Weights of a small GPT-style language model, trained from scratch on English Wikipedia: MLP 1024 tanh GELU, a variant of Adam for these matrices.
Each number is 128 + 32 x the weight over its row's rms, rounded and kept within 0 to 255. Layers, rows and columns count from 0. The size above them is the row's rms in percent of the matrix's.

# layer 9 MLP up, 1024x256, rms 0.0853, rows 779-803, columns 128-191
size [ 94 107  94 108  96 102  97 104  93  96  91 103  99 101 101  98 101 100  97 104  96  93  85 103  95]
[[108 148 148 169  77 110 130 118 156 108 127  68  50  79  83 141 149 107 117  99 105 109 130 130 134 151 142 145 171 134  76  90  79 135 189 147 167  62 132 161 117 135  85 146 152 116 116 174 122 163 157 130  46 135 191 107  88 143 136 120 210 153 147 171]
 [122 133 120  77 152 151 142 163 114 112 122  88 102 128 137 142  99 112 153 154 104 104 156 106 146 152 139  47 207 124 117  83 155 145  76 120 137 151 150 111 106 145 113 188 160 105 135  53 174 156 149 167 147 188 159 132 177  62 115 115 151 124 163 135]
 [108 144 104 126 136 116 115 120 150 132 148 130 109 124 127 123 155 103 156 119 151  76  94 117 106 153 133  85  71 101 127 101 145 134 120 120 111 167 137 141 117  95 153 140 125  80 153 134 127 150 156 122  91 154 148 107 135 162 136  92 188 175 173 149]
 [ 84  72 103 127  95  88 120  86 134 101 155 137 129 146  78 148 135 113 124 147 139  58  84 151 111 112 181 146 180  61 216 163 131 135 130 118 165 133  89 165 155 125 170 102 164 117 171 190  84 113 143 129 106 117 123  88 106  92 157 114 137 143 153 156]
 [176 150 109 157 134 119 165 125 158 117 203 141 181 121 145 181 102  93 105 140  95 109 125 155 126 138  98 156  95  72 166 185  95  91 159 169 103  83 144 133 107 121 145 198 156 118 173 147  65  91 150 110 177  93 167 130  50  92 172  66 147  92 125  96]
 [127 100 168  79 129 153 104 128 107 153 127 184 109 122 156 174 130 107 120  98  97  75 151 150 103  86  71 105 163 101 110 102 222 137 130 136 126 118  87  97 156 179  92 133 135  52 132 118  81 128 125 159 123  92 163 142 167 136 110 161 106 196 102 100]
 [167 139 117 116 161 108  90 182 136 176 101 128 111 119 133 198 140 140 149 128 122 183 149  84 103  95 111 129  93 199 182 151  82  85 151 116 144 147 140 166 164 151 117  92 146 111 130 159 150  77 120 159 153 116  90 139 138 150  90  66 118 167 208 148]
 [105 147  85  80 186 101 106 190  83 109 110 115  99 119 142 165 192 191  95 142 113  46  97 147  80 108  85 175 150 118  94 140 157  88 121 129 106 155 129 127 124 133 152  66 161 115 124 160 138 165  97 210  64 101  84 107 155 150 147 119 108 155  96  64]
 [153 116 116 126 106 148  86  95 140  61 146 159 119  68  90 142 158 105 103 154 127  88  83 128  77 100  89 178 132 112 134 118 112 112 128 163 126 136 132 132 154 135 160  66 166 107 181 129 134 146 182 133  82 129  93 130 137 189 169 160 146 115 117  89]
 [129 128 129  85 111 101  61 166 121 101 123 168 163 117 112 138 187 107 131 145 110 133 128 143 145 157 111 167 155  86  71 103 130  54 119 128 143 126 141 161 124 144  71  56 122 105 200  66  78 160 100 158 129  90  90 126  60 123 179  96 133 192 132  59]
 [147 165 157 134 163 146 172  89 176 162 108 176 110  72  97 175 169 103 219 130 130  82 114 122 121 157 126  97 175  95 113 164 180 134 110 109 116 121 160 135 149  56 108 144 125 125 127  85 119 146 145 120 112  92 141 165 119  70  91 130 147 142 137 111]
 [108  87  41 126 142 124 170 147 182 119 144 132 100 102 110 189 187 146 128 112 155 130  84 112 125 165  69 108 144 140 111 162  74 129 163 108  98 149 148 141 127 126 114 110 134 113 171 114 138 131  91 175 131 147 102 102 150  64  96 112 125 133 140 171]
 [170 104 180 104 118 136  85 108  62  88  71 166 105 126 141 116 144 124 121  91 124 121 126 120 113 174  97 110 103 104  96 144 146 128  82 192  90 125  71 127 159 120  77 133 196 137 119 153 126  54 106  86 157 136  82 100 103 128 115  93  85  91 128 178]
 [ 92  53 130 137 127 121 122 121 156 151 172 180 108  50  50 130 196 201 115 160 162 104  95 117  58  87  77  93 160 107 113 103 116 112 184  96 114 175 116 139 182  50 130 143 136 110 152 129 136 157 105  61 126  85 127 125 145 151 111  71 152  94 172 132]
 [162 118 157 176  96 144 143 129 126  48 118 113 108  74 136 129 121 125 164 142 149 121 114  86 159 103 100 199  76  79 117 148 122 105  86 129 163 128 128 202 138 133 118 134 152  96 146 211 116 163 170 168 149 166 142  83  94 180 130 121  91  82 176 111]
 [154 173  99  92 126 140 117 102 142 195 110  85 193 131 159 123 193 108 117 175 143 159  80 178  51 131 156 117 140  31 121  75 119 117 157 125 100 142 144 132 178 158 154 130 171  97 120 129 109  76 150 109 186  99 116 142 151 118 178 148 174 107 110  75]
 [ 95  89 125 138 158 156 131 193  66 179 105 155 183  91 127 103 112  80  93 104 138 131  89 120 116 124 178  93 171 172 117 137  93  73 197  99  96 132 107 198  84 124 108 138 135 122 144 113 141 138 124 129 101 155 181  76 127 120  97 203 151 123 156 177]
 [120 131 176 183 108 136 139 168 203 107  84  65 151 202 133  96 153 155 123 111  90  99 158 108 133 121 138 114 153 130  92 120 161 134 151 144 130 149  78 122 130 142 139 142 154 127 118 171 134  56  75 151 162 187 215  99  69 109 139 115 174 188 130  80]
 [111 142 152  94 120 119 150 164 123 115 129 134 122 114 151 135 142 107 120 131 128 106 127 122  73 177 149 129 130 122 130 176 117 129 121 182 134  96  25 151 172 114  91  81 146 160 116  99 157  91  87 166  77 115 128 115  86  95  95  86 207 108 156 112]
 [141 156 116 107 171 165 126 128 149 145 150 148 151 180 133  68 127 100  83 126 155  78 109  83 187 130 127 142 104  86 126 166 158 159 117 107 128  97 123 175 131  80 162 144 185  66 138 144 147 130 191  93 138 130 165 121 109 120 124 142  82 179 125 109]
 [233 132  90 145 203 103 142  89 144 135 143 146 122 149 115 193 135  85 101 137  88 131  84 120 105 145 133 133 124 110 156 122  68  92 178 124 168 154 157 112 134 109 105  87 128 177 162 111 105 186 169 113  96 144  84 127  97 108 121  79 144 112 188  62]
 [104  80 127 159 126  44 156 169 121  84 114 137  81 139  89 146 138 151 135 162 139 135 153 114 155 118  71 140 141  85 168 126 116  86 116 128 105 115 120 182 119  64 126  93 159 185 127 114 142 140 166 115 157 140 124  89 116 142 121 126  35 133 181 122]
 [148 122 127 199 148 106 112 114 179 124  81 130 104 151 131 136 149 109  69 156 107 143 172 115 182  86  75 193 116 141 150 124 151 126  96 159 128 101 135  93 119 142 194 165 184 160 107 149  87 198 171 150 116 144 171  88  88 123 179 160 137 138 135 107]
 [ 93  55 218 130  98 189 142 147 160  98 111 117  90 124 133 110 121 100 109 129 127  87 113  76 160 181 133  99 117 173 118 131 103 121 112 138 107 161 123 148 150 129 140 182  92 113 157  61 139 186 163 127 127 155 163 121  86  77 155  78 140 174 162 126]
 [ 94 150 147 134  97 103 161 141 158  85 110 135 115 182 153  74 127 137 118 125 154  81  95  98 116 126 172 123 159 115 180  89 145 102 167 112 131 175 124 177 187  74 145 135 149 181 127 131 109  91 193 161 159 105 138 128 129 115 122 134 173 170 147 108]]
# layer 9 MLP down (transposed), 1024x256, rms 0.0818, rows 779-802, columns 128-191
size [ 96 101  89 106  92  98 100 105 102  90  89 102  96 101  96  87  98  93  96 101  95 100  86  97]
[[118 109 161 137 173 124 150  85 142 114 158 104 129 137 113  92 156 101  85 142 136 146 139  89 125 120 136  90  79  64 163 113 172 121 130 111 107 195 129 120 115 122 146 151 124 113 148 141  76  99 118  93 197 115  87 126 158 151 102 101  51  98 103 127]
 [141  91 114 130 147 152 163 133 140 173  95 153 182 104  74  85  89 138 123 127 154 170 170  81  84  91 115 156 168  86 207 148 165 129 195 173 100  97 149 140 151 127 127 135 164 119  75  69 103 103 151  90 110 154 120 126 137  98 148 139 122 101 100 141]
 [161  92 105 192 154 152 210 129 134 134 102 119 178  97 161 158 112 113 113 150  63  99  99 134 159 135  99 137 140 124  90 127  69 123 134 155 166 100 129 185 158  78  77 127 135 135 137 186 118  97 113 124 124  87  87  98 147 125  81 150 105 158 101 168]
 [127  82 120 135  98 120 145 148 139 134 162 110 196  82 111 142 141 114 150 152 138 109 131  53 236 101 137 125 185  87 141 126  85 203 153  97 165 135 100 125  81 140  67 131 108  94 156 134  79 121 128 104 155 149 175 150 119 104 113 137 128  84  85 181]
 [188 129 107 103 125  78 132 115  97 128 115 127  91 146  63 140 150 127 183 159 173 159 133 111  77 148  88 142 151 100 133 141 112 112 142  56 131 155 105 153 137 153 138  78  94 175 120 165 146  61 129 137 152 198 133  77 117 143 108 128 140 122  99  67]
 [183 134 110 131  71 109 139 114  86 110 132 136 173 157 151  80  87 121 121  92  90 134 125 114 154 124 143 129 129 130  82 148  95 133 146  67 111 112 143 137 148   9 106  74 168 153  67 148 124 126 105 180 176 150 160  97 120 108  70 135 171  80 101 116]
 [162 101 113 111 170  77 105 123  78  91 105 163 174  98 151 207 143 132 104  71 139 133 120 129 110 143 130  90 190 109 117 139 136 109 141 161 112 144  95 125  74 114 125 100  97 146 139  56 115 117  98 112 120 205 113 119 157  95 141 145 175 137  99 155]
 [107  33 129 129 118 150 116 132 101  86 142 154  99 117 118 182 152 124 142 183 164 139 103 163 122 212 156 167 105  87 114 128 185  57 122 153 110  38 115 144 109 165 178  98 109  92 128 203 190 142 103 158 104 102 145 148 157 146  98 119 153 123  84 169]
 [113 143 156  65 115 162 153 138  93 129 130  90 167 113 135  79 104 142 144 135  96 123 167  50 140 113  95 118 178  69 120 138  72 127 134 119 137 183 121 140 180  75 122 178 102 128 136 169 110 192 104 118 146  88 129 175 139 157 110  83 145 107 142 131]
 [113  97 109 126 140 119 124 154 145 151 138 137  94  66 105 126  91 134 166 133 180 133  81 151 163 138 164 146 158 174 164 126 145 135 147  97  37 112 152 118 142 139 176 123 118 115 130 107 127 151 149 124 127 134 149 136 203 139 131 109 156  97 108 120]
 [ 52 127 130 127 137 147 111 136  79 190 129 134 103 191 147 115 126 113  86 135 122 186 123 141 119 129 152 114 134 158 176 139 160 136 122 104 112 142 114 102 149 117 145 135 113 123 150 107 133 172  99 127 139 174 121 113 123 177 141 105  82 104 105 108]
 [125 171 166  91 153 146 163 103 134  61 175 125 155 140 144  84 116 152 171 145 173 154 170 114 110 131 141 114 126  65 151  94 140  83  94 139  92 136 106  67 158  98 142 166 133 143 156 146 125 144 147  83 150 166 176 119  91 154 141 138 167  58 127 125]
 [101  95 102 152 163 141 118 122 103 173 210  99 137 121  81 100 138  88 130 127  64 138 100 155 145 120 121 123 123 190 157 110 112 123 191 116 159 129 145 177 102 164 173 162 111 141 177 138 114 163  88  89  96 119 162 122 120  62 106 172 146 146 150  32]
 [163 146 170  96 163  96  93 115 100 145 175 138 179 177 108 151 107 135  99 131 123 117 170 173 192 125 184 189  76 153 198 101 102 102 101 175 131 151 171 156 103 124 156  97 119  86 127 142 115 104 163 165 127 178  99  98 128 169  94 145 142 142 153 119]
 [ 64 138 164  88 138 101 115  79  95 142 132 110  96 152 133 127 162 109 123 111  84 155  82 149  97 101 145  66 104 129 106 112 141 143 125 158  92  39 147 110 164 127 106  53  85 106  48  51  89 131 120 141 123 152 148 142 125  91 114 180 100 142 145 104]
 [ 74 143 114 153 174  89 160 150 141 107 164 170 111 181 130 158 108 112 131 123 167 200 110  85 112 117 118 216 122 123  73 135 183 126 130 161 119 145  77 175  98  74 136  92 127 142 136 124 155 123 166 185 143  95 156 116  45 127 121 160  59 148 184 107]
 [ 78 153 189 129 141  83  67 161 118 134 118 117  85 101 128 111 174 125 122 107 149 128  93 106  86  92  95 102 116 167 125  94 122  90 168 147 135  94 119 123 200 135 102 101 110 164 116 121 153 177  92  95 160 103 117  85 103 105 165 141 149 117 210 159]
 [104  63 165 158 153 146 140 141  68 107 193 155 113 119 102 148 135  69 124 150 124 151 140  93 163 168 115 157 103  94 133 134 162 118  67 177 141 115 178 134 113  93 121 133 118 121 137 136 177 158 103  70 118  78 134 141 183  65 148 123 150 113 136 166]
 [157 135  93 119 167 142 137  84 155 127 118 183 122 153 139  88 144 153 130 158 172 146  99  78 150 155 105 114 126 125  83 125 138 139 125 161  76  91 176 114  95 105 126 141 160 100  88 124  89 124 149 123 107 151 127 151 105 189 133 112 147 130 159 134]
 [ 72 157 167  92  53 103 112 105 134 134 121 135 174  58 218 124 128 181 125 159  82 170  72 107  92 122 119  92 166  99 138 136 128  87 108 132 182 148 175 137  99 182  85  69 144  78 125 167 133 152 126 102 175 124 113 117 138 152 135  90  94  84 167 129]
 [129 113  82  89 111 122 156 141 119 157 103 124 148  98 134  69 126  94 108 142 100 163 112  83 104  89 134  95 128 178 188  98 141 156 100 149 153 144 176 102 167  82 156 112  75  92  92 134 110 102 134  35 118 156 121 131 123 139 113  87 120 129  84  99]
 [118 160 149  88  74 191 155 103 147 145  95 104 213 128 120 163 134  66  92 124 110 122 154 106 115  93 200 111 136  57 115 187 176 164 101 154 148 115 130  92 133 160 167 159 132 133 167 114  93  89 120 111 107 130 161 112 170  92 134 143 180  95 139 111]
 [123  84 117 118 150 148 102 124 103 149 136 125 121  70 162 108  78 203 131 128 174 125 134 124  63  92  81  97 104 136 159  84 145 122 100 101 133 143 163 150 169 152  88 167  53 115 162  87 159  81 103 138 158 114 142 114 183 147 125  97  64 133 145  98]
 [ 63 141 126 236 131 152  87 115 156 155 162 150  86 135 144 125  93  77 147 114 137 152 129 111  94  98 166 102 123 143 142  75 159 126  81 149  87 168 153 171  91 111 117 159 122 156 139  66 105 119 131 176 168  94 101  74 155 143 138 122 177 139  76 109]]